config = dict(
    bias='all',
    init_std_up=0.0625,
    steps=4285,
)
Each number is 50 + 15 x the weight over its row's rms, rounded and kept within 0 to 99. Layers, rows and columns count from 0. The size before them is the row's rms in percent of the matrix's.

# layer 12 MLP down (transposed), 256x64, rms 0.187, rows 161-255, columns 0-31
107:36 47 31 19 65 27 41 41 30 33 47 51 52 49 27 62 50 71 58 44 76 53 63 61 54 73 56 45 68 36 71 50
114:51 68 47 34 56 42 43 52 50 55 51 52 36 37 38 34 70 60 50 25 75 51 70 30 41 20 62 46 47 53 50 45
108:54 43 55 59 42 39 60 58 25 59 63 80 40 51 51 63 60 39 54 46 27 58 67 28 64 50 65 28 49 37 57 33
118:40 50 59 61 37 80 72 59 56 44 56 58 57 44 48 48 59 56 47 79 40 42 50 31 39 32 28 42 28 42 46 28
085:46 32 40 65 32 36 53 74 55 27 64 38 42 61 45 50 58 56 58 58 56 65 56 44 18 58 52 30 53 84 51 58
109:27 30 55 41 41 19 59 46 55 50 80 53 60 38 57 43 54 35 39 58 62 44 29 60 53 41 44 59 62 42 36 54
112:63 64 41 62 21 61 21 56 38 57 46 21 75 53 60 51 84 76 52 38 50 51 46 28 44 58 58 40 28 50 63 59
101:25 39 64 46 46 52 34 15 66 35 62 46 40 31 62 42 74 23 79 40 69 56 36 34 43 52 54 26 50 63 48 39
099:70 41 57 43 54 28 41 65 47 47 99 47 20 57 42 32 55 46 50 55 72 53 43 47 13 66 48 53 41 47 52 53
098:66 65 37 68 36 54 73 21 55 42 54 51 48 31 32 43 76 51 49 52 22 49 25 28 48 77 28 48 49 65 63 51
103:30 58 43 51 69 32 57 61 20 45 40 71 77 51 25 82 60 67 36 36 56 56 61 39 69 65 27 44 36 66 50 69
091:25 40 59 63 27 67 35 36 33 48 74 48 55 85 56 43 58 37 38 54 38 48 40 41 30 34 35 73 62 53 45 68
101:72 43 21 42 76 63 50 40 39 61 29 35 47 48 42 33 21 58 89 34 35 63 64 44 30 53 44 46 59 63 39 22
097:48 39 54 55 53 17 34 53 57 41 35 68 17 58 51 55 40 47 43 54 11 84 63 38 74 68 52 65 41 73 37 46
094:60 84 62 54 56 33 41 58 50 38 47 55 48 49 57 79 78 59 45 48 57 62 32 37 89 65 41 62 41 59 50 66
106:57 65 50 65 51 42 70 59 48 52 65 22 60 73 75 71 36 40 36 42 58 32 52 31 39 61 45 28 26 59 52 47
085:50 46 58 62 52 37 61 37 52 43 61 53 70 48 50 57 76 43 53 22 76 32 58 84 28 42 34 25 46 68 67 26
090:04 52 49 56 41 52 58 24 81 44 35 69 33 44 37 34 49 64 37 68 47 53 40 51 36 51 39 20 26 45 38 46
103:18 70 52 40 40 48 44 47 49 39 25 46 41 44 29 44 52 56 47 40 38 50 60 83 34 57 51 47 50 44 59 47
096:20 79 20 65 47 61 62 60 46 51 50 35 45 52 62 49 75 57 65 35 59 37 19 60 70 49 53 27 68 45 58 73
114:42 46 52 52 34 38 53 52 53 70 59 44 78 52 48 55 47 44 22 51 65 48 31 88 74 67 25 54 41 57 39 32
091:49 37 92 59 34 33 54 58 53 51 77 42 72 60 46 70 25 41 51 51 52 47 38 81 91 46 59 49 80 30 40 58
106:56 65 62 38 62 49 63 57 49 68 24 61 27 63 73 77 31 38 66 57 19 58 30 54 13 52 65 34 37 52 43 41
092:41 52 52 39 38 82 32 53 37 49 37 51 41 79 60 44 44 45 51 33 68 45 77 50 44 49 35 29 53 29 16 76
098:53 68 57 43 32 50 55 32 39 48 57 65 71 29 40 49 55 60 18 52 48 54 33 46 69 51 64 72 32 33 37 43
087:54 53 44 53 56 51 46 42 61 48 32 70 51 64 45 75 25 80 55 50 29 34 65 46 63 34 53 58 32 91 36 20
088:80 33 49 26 36 54 31 35 67 50 48 60 53 36 50 39 52 53 22 79 42 51 64 39 56 54 28 55 49 43 32 56
111:47 52 13 50 31 61 53 43 47 79 42 67 43 25 70 47 64 46 65 47 24 62 39 47 14 37 42 50 57 51 60 46
099:44 66 68 57 66 48 70 38 42 57 54 37 51 28 40 31 60 79 66 44 36 38 54 43 63 79 50 46 57 69 46 71
092:55 54 46 60 63 52 38 53 38 62 52 16 20 74 68 29 67 56 52 28 75 54 70 58 64 24 52 57 89 56 47 44
095:49 40 48 49 85 62 66 59 48 51 33 27 27 58 49 61 24 48 30 32 68 52 60 60 39 58 78 68 61 29 78 60
115:41 32 61 76 67 31 34 47 22 68 74 46 58 59 40 68 57 66 55 61 66 34 32 44 55 66 62 39 50 75 44 52
100:44 21 77 62 46 50 47 56 42 42 45 45 57 63 77 67 27 63 44 57 57 55 76 59 63 48 52 58 65 35 57 37
098:50 66 24 53 42 92 57 64 41 45 35 15 18 39 51 54 32 15 36 70 60 29 39 48 31 60 77 39 44 82 51 59
101:48 50 51 50 31 60 54 74 40 57 19 47 60 60 65 67 66 60 38 78 41 12 37 54 30 56 45 42 62 61 63 63
103:65 42 61 48 56 59 68 87 25 50 42 28 45 50 48 31 57 74 45 67 72 70 49 80 37 47 76 09 47 60 53 28
118:60 50 45 53 56 48 57 89 53 44 60 54 55 70 40 53 55 49 43 52 46 54 58 31 52 33 47 78 47 34 43 39
091:67 49 39 48 37 43 40 60 54 57 63 48 73 41 37 62 76 57 60 67 54 34 33 85 59 63 43 44 45 50 85 16
083:37 42 65 41 31 50 63 62 42 40 49 62 44 49 32 60 51 29 40 54 43 41 44 48 76 51 80 87 46 71 44 37
101:43 29 26 51 57 53 36 57 47 49 68 29 46 69 54 57 43 64 44 30 31 51 83 48 17 59 32 53 61 27 39 64
083:78 58 28 78 48 63 49 47 62 63 24 38 53 37 32 60 76 55 52 33 77 67 82 45 73 58 80 64 64 51 54 42
110:37 45 55 65 56 60 68 78 66 42 51 76 55 58 60 68 44 61 64 41 33 56 63 59 75 33 51 49 93 28 61 73
101:52 35 67 72 65 55 54 40 48 60 27 47 29 66 45 60 68 38 13 45 36 66 28 43 61 45 39 49 55 87 49 41
109:74 68 35 52 66 33 55 66 43 35 68 68 42 76 55 38 38 39 49 24 77 39 57 51 54 50 46 35 40 12 37 72
096:31 35 47 34 63 28 42 35 26 19 58 54 32 24 40 38 33 46 70 52 49 55 72 73 63 39 56 57 49 50 35 53
097:53 43 58 44 49 45 42 45 14 55 45 49 56 55 50 75 46 30 59 56 58 66 62 37 75 51 59 74 77 44 47 60
094:48 53 47 40 69 77 54 47 41 56 53 41 43 74 55 62 33 58 88 30 37 45 73 35 57 04 32 29 30 57 47 43
102:65 52 66 23 26 48 59 82 35 36 21 41 43 41 33 26 46 56 58 56 78 67 36 55 68 47 77 50 38 60 64 54
099:36 59 45 74 63 61 43 71 49 28 44 38 33 67 31 56 47 22 40 47 71 69 53 62 71 26 33 32 50 54 72 42
115:50 63 48 39 49 52 30 41 53 50 47 70 38 72 66 71 61 52 60 37 61 55 48 33 67 42 66 64 70 74 30 28
102:38 62 45 69 50 59 77 57 69 41 65 32 39 43 32 68 38 67 58 66 58 58 47 45 65 47 37 55 19 75 61 55
094:49 36 69 54 23 50 53 63 48 23 99 66 58 33 39 42 51 50 44 51 67 59 65 46 56 61 26 60 35 68 57 52
109:30 48 45 63 88 36 56 41 39 46 37 26 45 45 59 32 65 63 63 65 56 62 51 40 40 63 30 39 42 23 48 36
104:41 41 60 46 43 25 57 52 68 30 64 39 42 45 70 65 47 37 36 53 57 49 35 79 65 91 36 54 62 42 50 38
104:61 30 34 29 65 38 91 46 56 44 61 56 49 74 62 41 28 73 37 40 59 66 61 56 58 36 59 49 53 66 50 42
101:66 50 61 45 65 52 62 66 56 63 84 35 45 62 66 56 68 56 48 54 43 17 74 48 40 44 38 55 33 18 67 76
088:52 52 58 75 78 45 36 53 61 56 61 31 79 46 42 85 86 45 60 52 63 54 67 43 44 51 32 44 57 31 50 37
112:34 49 53 08 50 82 67 48 76 53 33 47 49 63 30 19 50 33 74 63 64 55 39 32 49 39 70 44 43 62 31 62
095:52 44 62 20 46 41 63 36 49 68 66 48 61 42 61 48 57 57 35 94 31 21 46 57 54 40 58 36 40 72 46 19
100:53 47 57 62 64 62 42 34 61 79 65 45 67 48 63 60 50 37 77 09 58 32 51 63 40 51 21 88 45 52 58 87
097:69 73 29 52 36 55 31 70 63 50 45 49 36 77 26 51 33 88 30 73 44 53 35 49 09 50 75 51 50 49 45 51
113:24 64 76 62 59 31 60 78 42 49 58 69 44 61 52 62 58 28 52 55 60 55 56 65 54 57 44 47 19 48 74 56
102:52 17 15 62 35 32 33 29 54 80 55 57 23 43 52 49 41 65 63 57 25 38 39 35 23 39 60 63 60 77 42 67
093:10 59 71 64 60 80 58 58 34 55 39 61 46 59 56 58 58 33 44 69 51 40 43 64 44 43 83 58 31 26 52 47
101:72 33 61 42 65 43 32 39 56 74 59 60 44 40 37 49 64 54 49 55 37 31 33 63 33 55 40 63 49 68 57 63
098:52 39 60 82 88 33 38 48 62 45 49 31 50 36 68 62 29 38 41 63 58 34 48 50 54 53 50 64 45 43 34 59
075:85 33 40 49 34 68 33 73 36 53 59 45 58 63 64 62 42 55 22 51 50 38 58 60 27 05 32 36 25 69 23 53
116:39 61 43 39 45 46 28 49 58 64 49 34 38 54 31 55 46 48 45 57 43 36 44 89 55 22 69 24 60 41 59 65
084:52 49 64 44 63 51 37 68 44 30 37 40 56 60 70 45 40 52 31 51 45 22 63 22 73 59 72 37 42 51 34 42
098:57 53 53 51 59 69 45 73 85 73 58 56 73 33 47 31 50 31 47 41 82 39 55 61 43 56 64 41 58 79 38 57
094:27 59 78 34 83 46 33 46 60 88 59 34 56 45 35 77 49 35 41 42 52 71 13 71 36 36 48 59 51 20 46 64
090:57 31 54 54 24 42 34 44 47 25 51 31 68 44 51 59 93 81 53 46 31 49 40 61 61 34 45 43 47 39 75 57
101:88 54 32 73 76 35 26 59 34 37 32 54 65 73 39 53 47 62 73 33 46 68 31 48 41 43 61 36 52 60 42 37
093:68 65 34 34 44 36 53 79 61 45 52 67 67 51 38 48 53 55 60 42 73 78 59 66 43 89 22 59 77 31 48 58
107:65 54 40 47 43 46 38 59 56 61 79 41 32 46 64 47 36 19 58 53 41 59 48 50 50 29 48 65 50 37 52 67
096:64 43 51 57 67 40 28 39 55 61 81 63 72 53 62 48 38 56 56 59 65 60 10 38 18 47 50 41 49 63 49 52
092:64 67 56 56 55 79 45 48 32 58 45 43 40 41 38 43 61 42 51 29 49 67 30 36 39 54 38 46 24 54 41 59
097:68 53 57 09 73 40 53 29 52 58 51 53 53 65 65 44 65 39 62 34 42 35 43 46 69 39 40 65 60 44 84 56
100:42 59 67 48 32 61 45 41 66 65 51 46 30 28 29 32 56 35 44 51 19 35 58 57 48 34 49 50 40 68 32 62
107:42 69 56 70 33 49 50 55 43 43 71 39 45 52 39 51 58 51 56 59 63 31 36 66 59 55 11 22 65 63 53 37
109:64 66 47 79 29 44 40 54 48 30 50 42 47 49 45 19 46 48 53 51 52 61 77 46 25 51 56 80 54 41 87 56
103:73 49 23 50 38 53 53 72 77 56 63 33 36 32 52 52 82 51 55 30 52 53 42 60 72 58 81 67 34 67 67 40
091:30 32 40 55 28 52 26 16 45 50 61 50 67 53 73 53 57 43 84 39 65 66 69 54 42 38 71 59 81 38 61 31
101:37 58 56 45 57 62 58 69 65 57 51 52 22 36 47 30 59 55 15 33 92 54 31 58 39 63 66 38 53 39 35 65
092:75 81 66 47 58 66 67 65 34 49 52 61 24 89 46 33 31 25 49 52 75 48 52 41 70 62 29 50 62 69 45 53
109:50 25 58 73 78 50 13 84 72 63 54 68 43 51 61 53 70 61 54 59 51 27 69 39 08 38 51 39 45 39 51 54
111:57 50 62 72 56 44 57 53 63 48 41 55 69 15 72 45 54 62 51 58 63 32 74 57 48 34 82 67 54 58 52 27
100:57 59 58 59 32 70 33 68 78 64 34 26 54 38 30 74 50 44 60 35 33 30 41 87 33 53 65 50 64 30 59 40
092:80 35 45 40 58 45 34 71 45 53 49 41 55 56 29 31 33 34 52 40 53 45 45 37 72 55 58 74 51 35 65 45
107:78 65 32 35 38 38 11 38 26 58 60 61 43 40 40 53 41 43 44 36 64 46 39 57 63 41 61 47 35 60 74 60
088:79 47 48 59 63 62 50 51 47 46 55 54 21 44 43 44 48 58 47 59 36 27 32 51 46 67 57 68 45 39 25 69
105:36 45 32 46 61 45 53 62 40 54 57 39 65 40 57 62 32 34 39 47 52 54 54 24 58 63 71 55 51 37 31 38
076:53 18 04 35 35 57 51 41 51 58 53 55 57 88 21 36 57 30 54 54 54 62 61 42 09 57 62 44 62 31 45 67
111:55 40 56 64 58 53 56 57 65 70 87 67 78 44 43 24 76 62 48 37 34 42 24 29 41 69 22 51 37 33 36 38
094:52 43 27 55 36 29 73 37 33 52 44 53 32 55 62 47 52 51 59 53 41 29 57 65 50 38 39 37 54 46 10 65
# layer 12 MLP up, 256x64, rms 0.181, rows 162-255, columns 0-31
110:26 57 75 36 40 51 47 49 64 65 41 62 32 28 47 65 35 17 41 66 54 66 35 74 40 54 33 70 59 48 55 53
105:43 46 38 37 47 69 42 44 60 43 61 59 58 64 44 50 13 57 62 36 98 63 49 43 34 62 76 49 67 53 47 75
104:16 69 49 28 24 25 48 60 57 48 55 68 50 46 62 41 43 40 36 64 27 64 43 56 68 52 58 22 66 60 29 37
095:25 67 55 51 58 59 39 57 19 29 55 66 32 56 71 50 39 42 30 75 51 73 48 52 50 52 21 50 69 28 34 56
101:49 38 77 34 51 62 12 72 73 64 29 60 56 50 55 56 55 55 56 38 42 55 53 41 57 75 64 50 63 59 52 47
109:45 72 43 64 48 56 60 81 37 34 57 71 53 68 64 45 39 32 36 66 19 49 57 36 59 56 41 61 47 81 27 35
106:49 53 33 46 32 55 22 59 33 68 40 56 34 44 59 67 42 80 53 62 58 67 44 79 50 29 38 39 14 45 58 68
092:15 65 69 79 61 64 55 62 32 63 39 71 54 52 44 56 33 38 48 51 31 32 59 49 71 24 46 46 62 54 50 41
101:20 73 46 51 88 42 47 67 37 71 45 69 54 62 64 63 39 54 33 54 50 47 53 40 44 42 61 44 52 31 49 37
097:57 30 42 66 43 35 51 16 29 46 70 45 67 41 51 53 42 46 56 44 78 40 39 43 79 76 40 62 50 44 68 29
096:52 33 52 64 69 51 66 47 23 44 48 34 12 51 30 44 35 39 53 55 65 63 52 63 66 82 59 19 33 54 50 11
111:41 49 40 41 50 21 63 57 42 19 52 79 40 57 61 48 56 37 49 31 94 40 66 39 64 49 47 48 57 65 60 75
101:52 71 47 30 50 72 76 40 25 60 21 34 50 65 41 49 64 54 23 50 47 39 59 48 43 24 56 41 34 77 55 36
093:25 46 71 58 18 44 58 34 42 54 29 57 59 53 43 55 48 34 27 52 47 32 37 50 40 59 64 55 72 24 66 57
102:38 58 52 30 63 70 41 65 63 38 49 56 26 32 49 55 74 39 49 46 48 46 69 73 48 47 71 78 71 46 41 58
099:41 99 47 36 41 66 47 30 54 39 36 51 29 73 37 44 32 43 39 46 26 48 59 42 43 61 43 66 47 73 43 51
103:23 25 32 13 40 46 44 67 51 47 67 59 67 54 63 45 50 52 53 34 79 64 39 69 67 45 53 54 52 64 57 45
105:87 53 50 36 49 48 35 43 49 68 71 50 43 27 85 51 50 64 70 55 45 34 38 45 43 27 25 63 47 52 47 39
098:28 44 84 22 78 44 21 43 60 61 75 56 50 27 49 45 55 71 42 30 52 69 52 59 59 78 52 49 24 76 52 63
113:52 66 40 68 71 75 33 56 48 57 29 49 43 50 62 72 41 42 70 40 42 47 43 29 28 49 76 33 37 53 41 47
091:52 78 36 49 59 70 79 33 49 80 85 46 48 43 34 43 62 47 53 60 50 38 68 71 57 64 44 38 54 75 56 26
098:27 53 25 62 44 70 59 72 50 62 20 66 62 57 52 46 56 67 41 49 43 64 36 53 49 43 66 50 45 78 49 49
094:51 64 33 57 29 57 47 49 46 57 52 48 61 17 62 38 73 54 60 34 48 53 59 48 73 87 56 76 46 33 43 48
095:51 59 42 71 58 69 39 39 38 38 67 50 51 65 61 45 40 25 57 98 54 45 53 52 30 55 36 52 57 50 45 75
098:42 39 37 42 64 25 24 15 47 65 30 61 54 57 51 60 80 75 30 82 59 49 81 45 50 34 67 35 67 36 48 62
098:49 77 39 59 61 62 52 24 54 49 55 58 42 50 32 67 53 43 50 19 49 71 62 41 50 58 34 53 68 38 61 64
105:55 54 27 48 30 61 40 56 50 70 51 42 62 49 27 68 35 41 34 66 33 55 39 50 58 44 57 72 74 62 64 42
098:26 47 52 44 41 93 45 42 45 55 65 42 57 66 33 59 47 54 47 40 22 34 58 31 18 34 41 26 53 68 79 51
095:29 72 53 35 73 25 43 70 43 35 21 48 66 53 55 96 62 48 52 70 63 36 41 71 46 68 39 58 58 43 47 16
104:42 56 74 46 22 58 61 80 27 69 37 37 42 46 56 58 60 33 27 62 40 59 40 53 42 45 63 52 47 35 51 51
109:50 66 50 36 45 22 37 42 59 73 38 53 65 51 55 71 21 39 61 53 45 38 39 79 84 34 24 63 55 73 53 42
105:54 47 41 18 40 31 29 43 71 51 69 64 61 44 64 69 34 94 56 64 40 79 48 30 45 32 18 63 48 65 34 42
101:58 54 39 61 67 59 65 52 36 54 47 80 66 24 34 21 66 79 54 53 43 50 39 46 70 52 59 76 43 54 57 60
099:63 56 40 38 36 33 39 24 87 42 72 71 47 37 55 46 63 53 33 76 45 50 43 42 39 50 59 46 70 50 35 57
095:51 68 70 50 56 38 50 43 27 23 44 52 38 45 60 62 46 35 46 60 30 56 30 33 45 47 43 55 12 40 65 78
102:57 27 48 52 32 47 29 70 83 50 36 54 50 53 58 51 64 81 54 68 52 52 33 44 61 21 57 66 62 50 54 28
089:36 44 49 42 69 49 48 56 49 53 33 49 30 51 45 17 22 41 34 57 42 60 50 60 62 69 56 59 54 41 15 33
091:66 37 35 47 64 25 73 32 75 50 37 69 11 60 49 64 71 43 44 52 57 32 47 64 32 76 36 51 70 48 32 50
105:43 77 66 46 77 35 42 49 61 60 29 63 33 28 38 51 59 41 51 95 50 74 50 48 40 38 43 39 57 56 55 38
097:17 62 72 25 21 42 59 51 53 27 36 70 30 72 39 46 49 49 45 66 41 45 61 53 39 73 54 50 30 27 22 65
101:63 54 47 36 34 32 51 45 30 39 46 49 53 43 63 42 68 37 52 59 58 44 27 63 58 37 67 28 37 57 70 36
098:50 72 24 41 36 48 71 50 34 71 58 52 48 68 56 51 32 62 43 60 48 51 42 75 43 48 60 21 47 44 52 51
092:37 55 17 34 31 41 34 49 51 80 44 58 59 52 62 71 66 61 44 65 37 65 34 67 41 42 38 33 38 49 50 39
096:64 69 54 70 55 42 49 51 97 54 64 41 32 52 43 36 62 61 32 51 40 38 49 64 38 72 51 20 53 51 52 26
097:54 56 57 66 56 67 49 40 41 35 48 64 55 38 23 36 65 61 49 52 57 81 43 34 38 35 40 30 29 59 42 63
099:62 45 57 58 56 67 69 39 36 40 35 72 50 76 51 39 67 63 51 59 16 32 51 44 50 43 38 33 53 47 45 36
101:49 50 17 49 46 42 72 11 42 48 71 50 58 44 41 41 75 48 34 85 45 37 52 52 44 56 56 31 54 69 74 34
102:48 33 07 32 46 46 54 54 40 69 56 75 55 55 25 50 40 48 78 69 18 42 70 80 55 65 57 42 66 49 50 35
112:63 54 42 52 41 57 65 57 63 41 44 52 43 41 54 50 43 20 53 19 20 54 34 45 52 50 72 36 52 80 44 21
099:65 44 27 37 76 62 61 35 37 50 40 66 62 60 53 40 56 38 52 49 43 87 26 36 34 42 56 68 43 67 47 51
102:62 39 54 57 62 59 48 59 34 56 38 56 19 19 61 28 27 54 43 56 34 53 35 68 55 65 74 33 60 59 51 49
106:59 51 53 74 28 48 52 36 40 46 64 57 59 33 71 39 28 58 46 48 43 60 23 56 69 78 45 73 41 71 24 50
102:62 56 56 61 18 56 48 70 74 35 32 66 89 38 68 35 54 54 32 50 58 29 50 48 52 36 56 34 72 51 40 58
105:60 45 46 45 67 63 52 36 66 50 26 53 65 14 18 29 53 20 36 49 52 56 53 39 73 59 57 71 79 36 79 42
095:45 37 58 49 48 45 42 26 54 57 36 47 28 69 55 68 38 66 57 56 66 69 68 67 59 50 19 52 93 26 49 43
094:35 35 85 56 64 72 45 49 33 47 58 82 44 37 44 21 40 47 61 53 77 38 62 57 63 54 62 33 51 73 51 62
108:32 46 27 50 61 30 31 74 36 87 26 63 47 44 69 63 58 56 60 71 60 35 60 65 45 65 48 65 50 55 54 44
102:35 88 41 50 29 55 15 54 56 55 47 45 45 57 73 66 50 19 40 38 58 55 41 63 35 32 49 63 36 53 67 69
108:62 50 17 55 36 52 63 55 50 46 67 57 52 33 28 35 72 30 70 66 35 49 60 45 75 48 46 28 55 49 52 32
091:17 44 52 31 54 53 56 32 46 54 44 49 41 36 29 63 44 46 67 70 45 32 34 61 61 82 38 22 36 62 35 46
100:30 62 41 70 51 66 61 51 49 59 64 64 45 35 68 38 64 34 55 58 47 61 66 35 58 48 34 54 55 70 31 34
099:42 84 24 49 58 30 55 70 47 42 38 63 39 40 62 44 28 37 38 56 21 69 46 51 49 33 40 48 52 45 44 64
100:59 74 64 43 43 38 58 44 46 46 34 51 38 69 59 58 26 58 63 44 51 50 53 50 55 71 60 38 37 39 52 51
106:44 59 50 56 43 54 62 52 32 11 50 65 44 82 53 73 40 67 50 54 88 32 54 58 67 42 65 38 45 63 44 63
090:36 57 25 55 53 47 42 32 44 70 58 61 41 47 47 49 51 68 32 35 44 40 43 37 16 63 38 44 70 89 27 71
102:57 51 81 36 43 61 45 34 45 73 74 46 29 81 47 60 54 52 36 46 58 50 66 35 63 57 31 40 54 67 38 43
117:52 53 44 57 40 62 20 46 57 43 37 56 34 63 61 60 38 61 70 46 35 53 35 35 91 41 24 56 68 65 51 58
099:54 58 43 38 40 29 72 41 35 58 45 30 54 25 44 55 51 41 40 49 80 24 52 10 95 61 41 28 51 64 39 61
102:54 50 68 43 23 49 32 61 09 39 28 69 43 63 69 65 20 53 27 43 43 48 43 27 45 62 77 59 19 50 49 69
095:47 40 52 23 26 49 52 28 57 59 50 63 63 25 53 55 65 26 45 41 62 69 62 22 58 59 62 68 72 56 62 30
091:46 58 44 60 51 74 66 50 46 42 34 59 64 37 62 72 61 53 31 09 63 79 42 47 48 52 63 46 28 23 48 56
095:41 55 64 57 35 68 51 50 38 47 43 58 87 44 66 38 66 65 34 75 28 43 57 30 52 62 48 33 50 53 67 41
090:26 40 66 55 81 53 41 43 12 49 45 67 51 52 51 72 57 43 49 65 37 62 43 38 73 74 83 46 86 63 24 55
107:35 54 68 53 49 45 51 33 56 26 76 61 43 55 60 46 16 36 84 92 43 63 42 34 42 48 71 46 39 52 57 17
095:59 29 63 53 45 43 51 59 47 50 54 78 53 52 53 61 40 45 49 89 50 65 51 70 68 41 20 58 37 34 61 24
096:26 22 53 77 58 26 61 30 87 60 60 54 56 26 57 66 56 48 70 54 37 39 65 70 49 33 40 60 68 73 38 47
099:58 49 28 47 49 50 81 43 49 40 36 58 42 35 44 50 39 36 54 78 55 40 37 34 41 86 72 43 66 47 24 30
101:49 40 59 56 39 84 34 50 33 33 41 80 65 62 15 62 23 64 50 29 23 45 54 52 54 64 54 28 55 33 44 45
107:33 57 50 45 37 99 52 18 51 58 42 54 47 56 41 36 58 77 43 57 43 56 51 57 34 63 33 58 22 47 60 35
112:71 42 64 30 28 49 47 47 35 60 54 61 54 52 57 34 38 65 32 55 58 55 46 60 67 60 41 64 45 74 88 45
098:57 41 56 47 44 28 54 51 82 32 62 79 67 42 62 39 41 50 43 42 54 62 34 37 45 81 35 41 60 55 23 41
099:64 59 55 59 66 55 53 55 39 56 56 50 11 25 53 50 48 36 42 62 41 59 35 44 46 70 84 31 49 49 46 39
100:43 47 59 67 39 36 52 24 56 44 72 49 45 72 27 77 69 76 53 54 30 60 48 45 84 35 63 46 47 49 80 36
093:53 67 41 17 36 34 58 24 60 38 67 61 63 72 67 56 42 45 49 24 48 51 64 43 31 38 36 36 50 57 71 48
098:53 79 63 60 57 62 59 49 30 43 39 62 33 52 74 13 49 59 75 34 45 41 32 57 58 43 46 56 28 47 60 15
102:70 65 35 71 41 43 38 35 46 47 61 62 81 39 42 72 26 54 74 36 69 41 24 58 56 60 50 51 68 47 47 77
112:54 60 42 27 66 34 49 59 68 53 53 68 20 34 58 30 52 61 53 53 74 97 51 47 47 26 36 56 51 36 69 61
103:38 61 43 60 29 47 48 54 42 56 47 44 36 38 38 51 70 81 41 81 38 66 37 62 58 60 60 52 32 42 21 11
102:65 73 33 51 28 52 68 40 52 29 48 47 59 43 48 31 90 51 55 60 36 67 38 42 72 44 50 70 61 58 55 38
089:34 58 44 67 73 43 61 35 62 61 47 30 63 63 45 42 40 35 54 53 35 66 41 52 66 34 76 36 59 75 50 23
107:53 52 37 53 33 42 39 54 49 40 38 59 38 59 57 47 45 50 81 82 65 52 40 41 49 31 42 25 60 45 62 55
086:29 54 73 70 30 21 49 48 16 60 54 56 49 36 23 59 56 55 42 58 73 59 53 55 44 59 44 63 57 50 76 30
108:70 43 36 24 34 30 46 48 68 58 37 37 55 43 59 53 74 43 36 78 46 50 39 51 29 59 58 65 66 78 70 44
093:22 50 42 33 55 39 40 66 60 59 62 52 54 51 47 24 49 60 63 54 62 75 30 28 43 58 66 43 43 35 38 58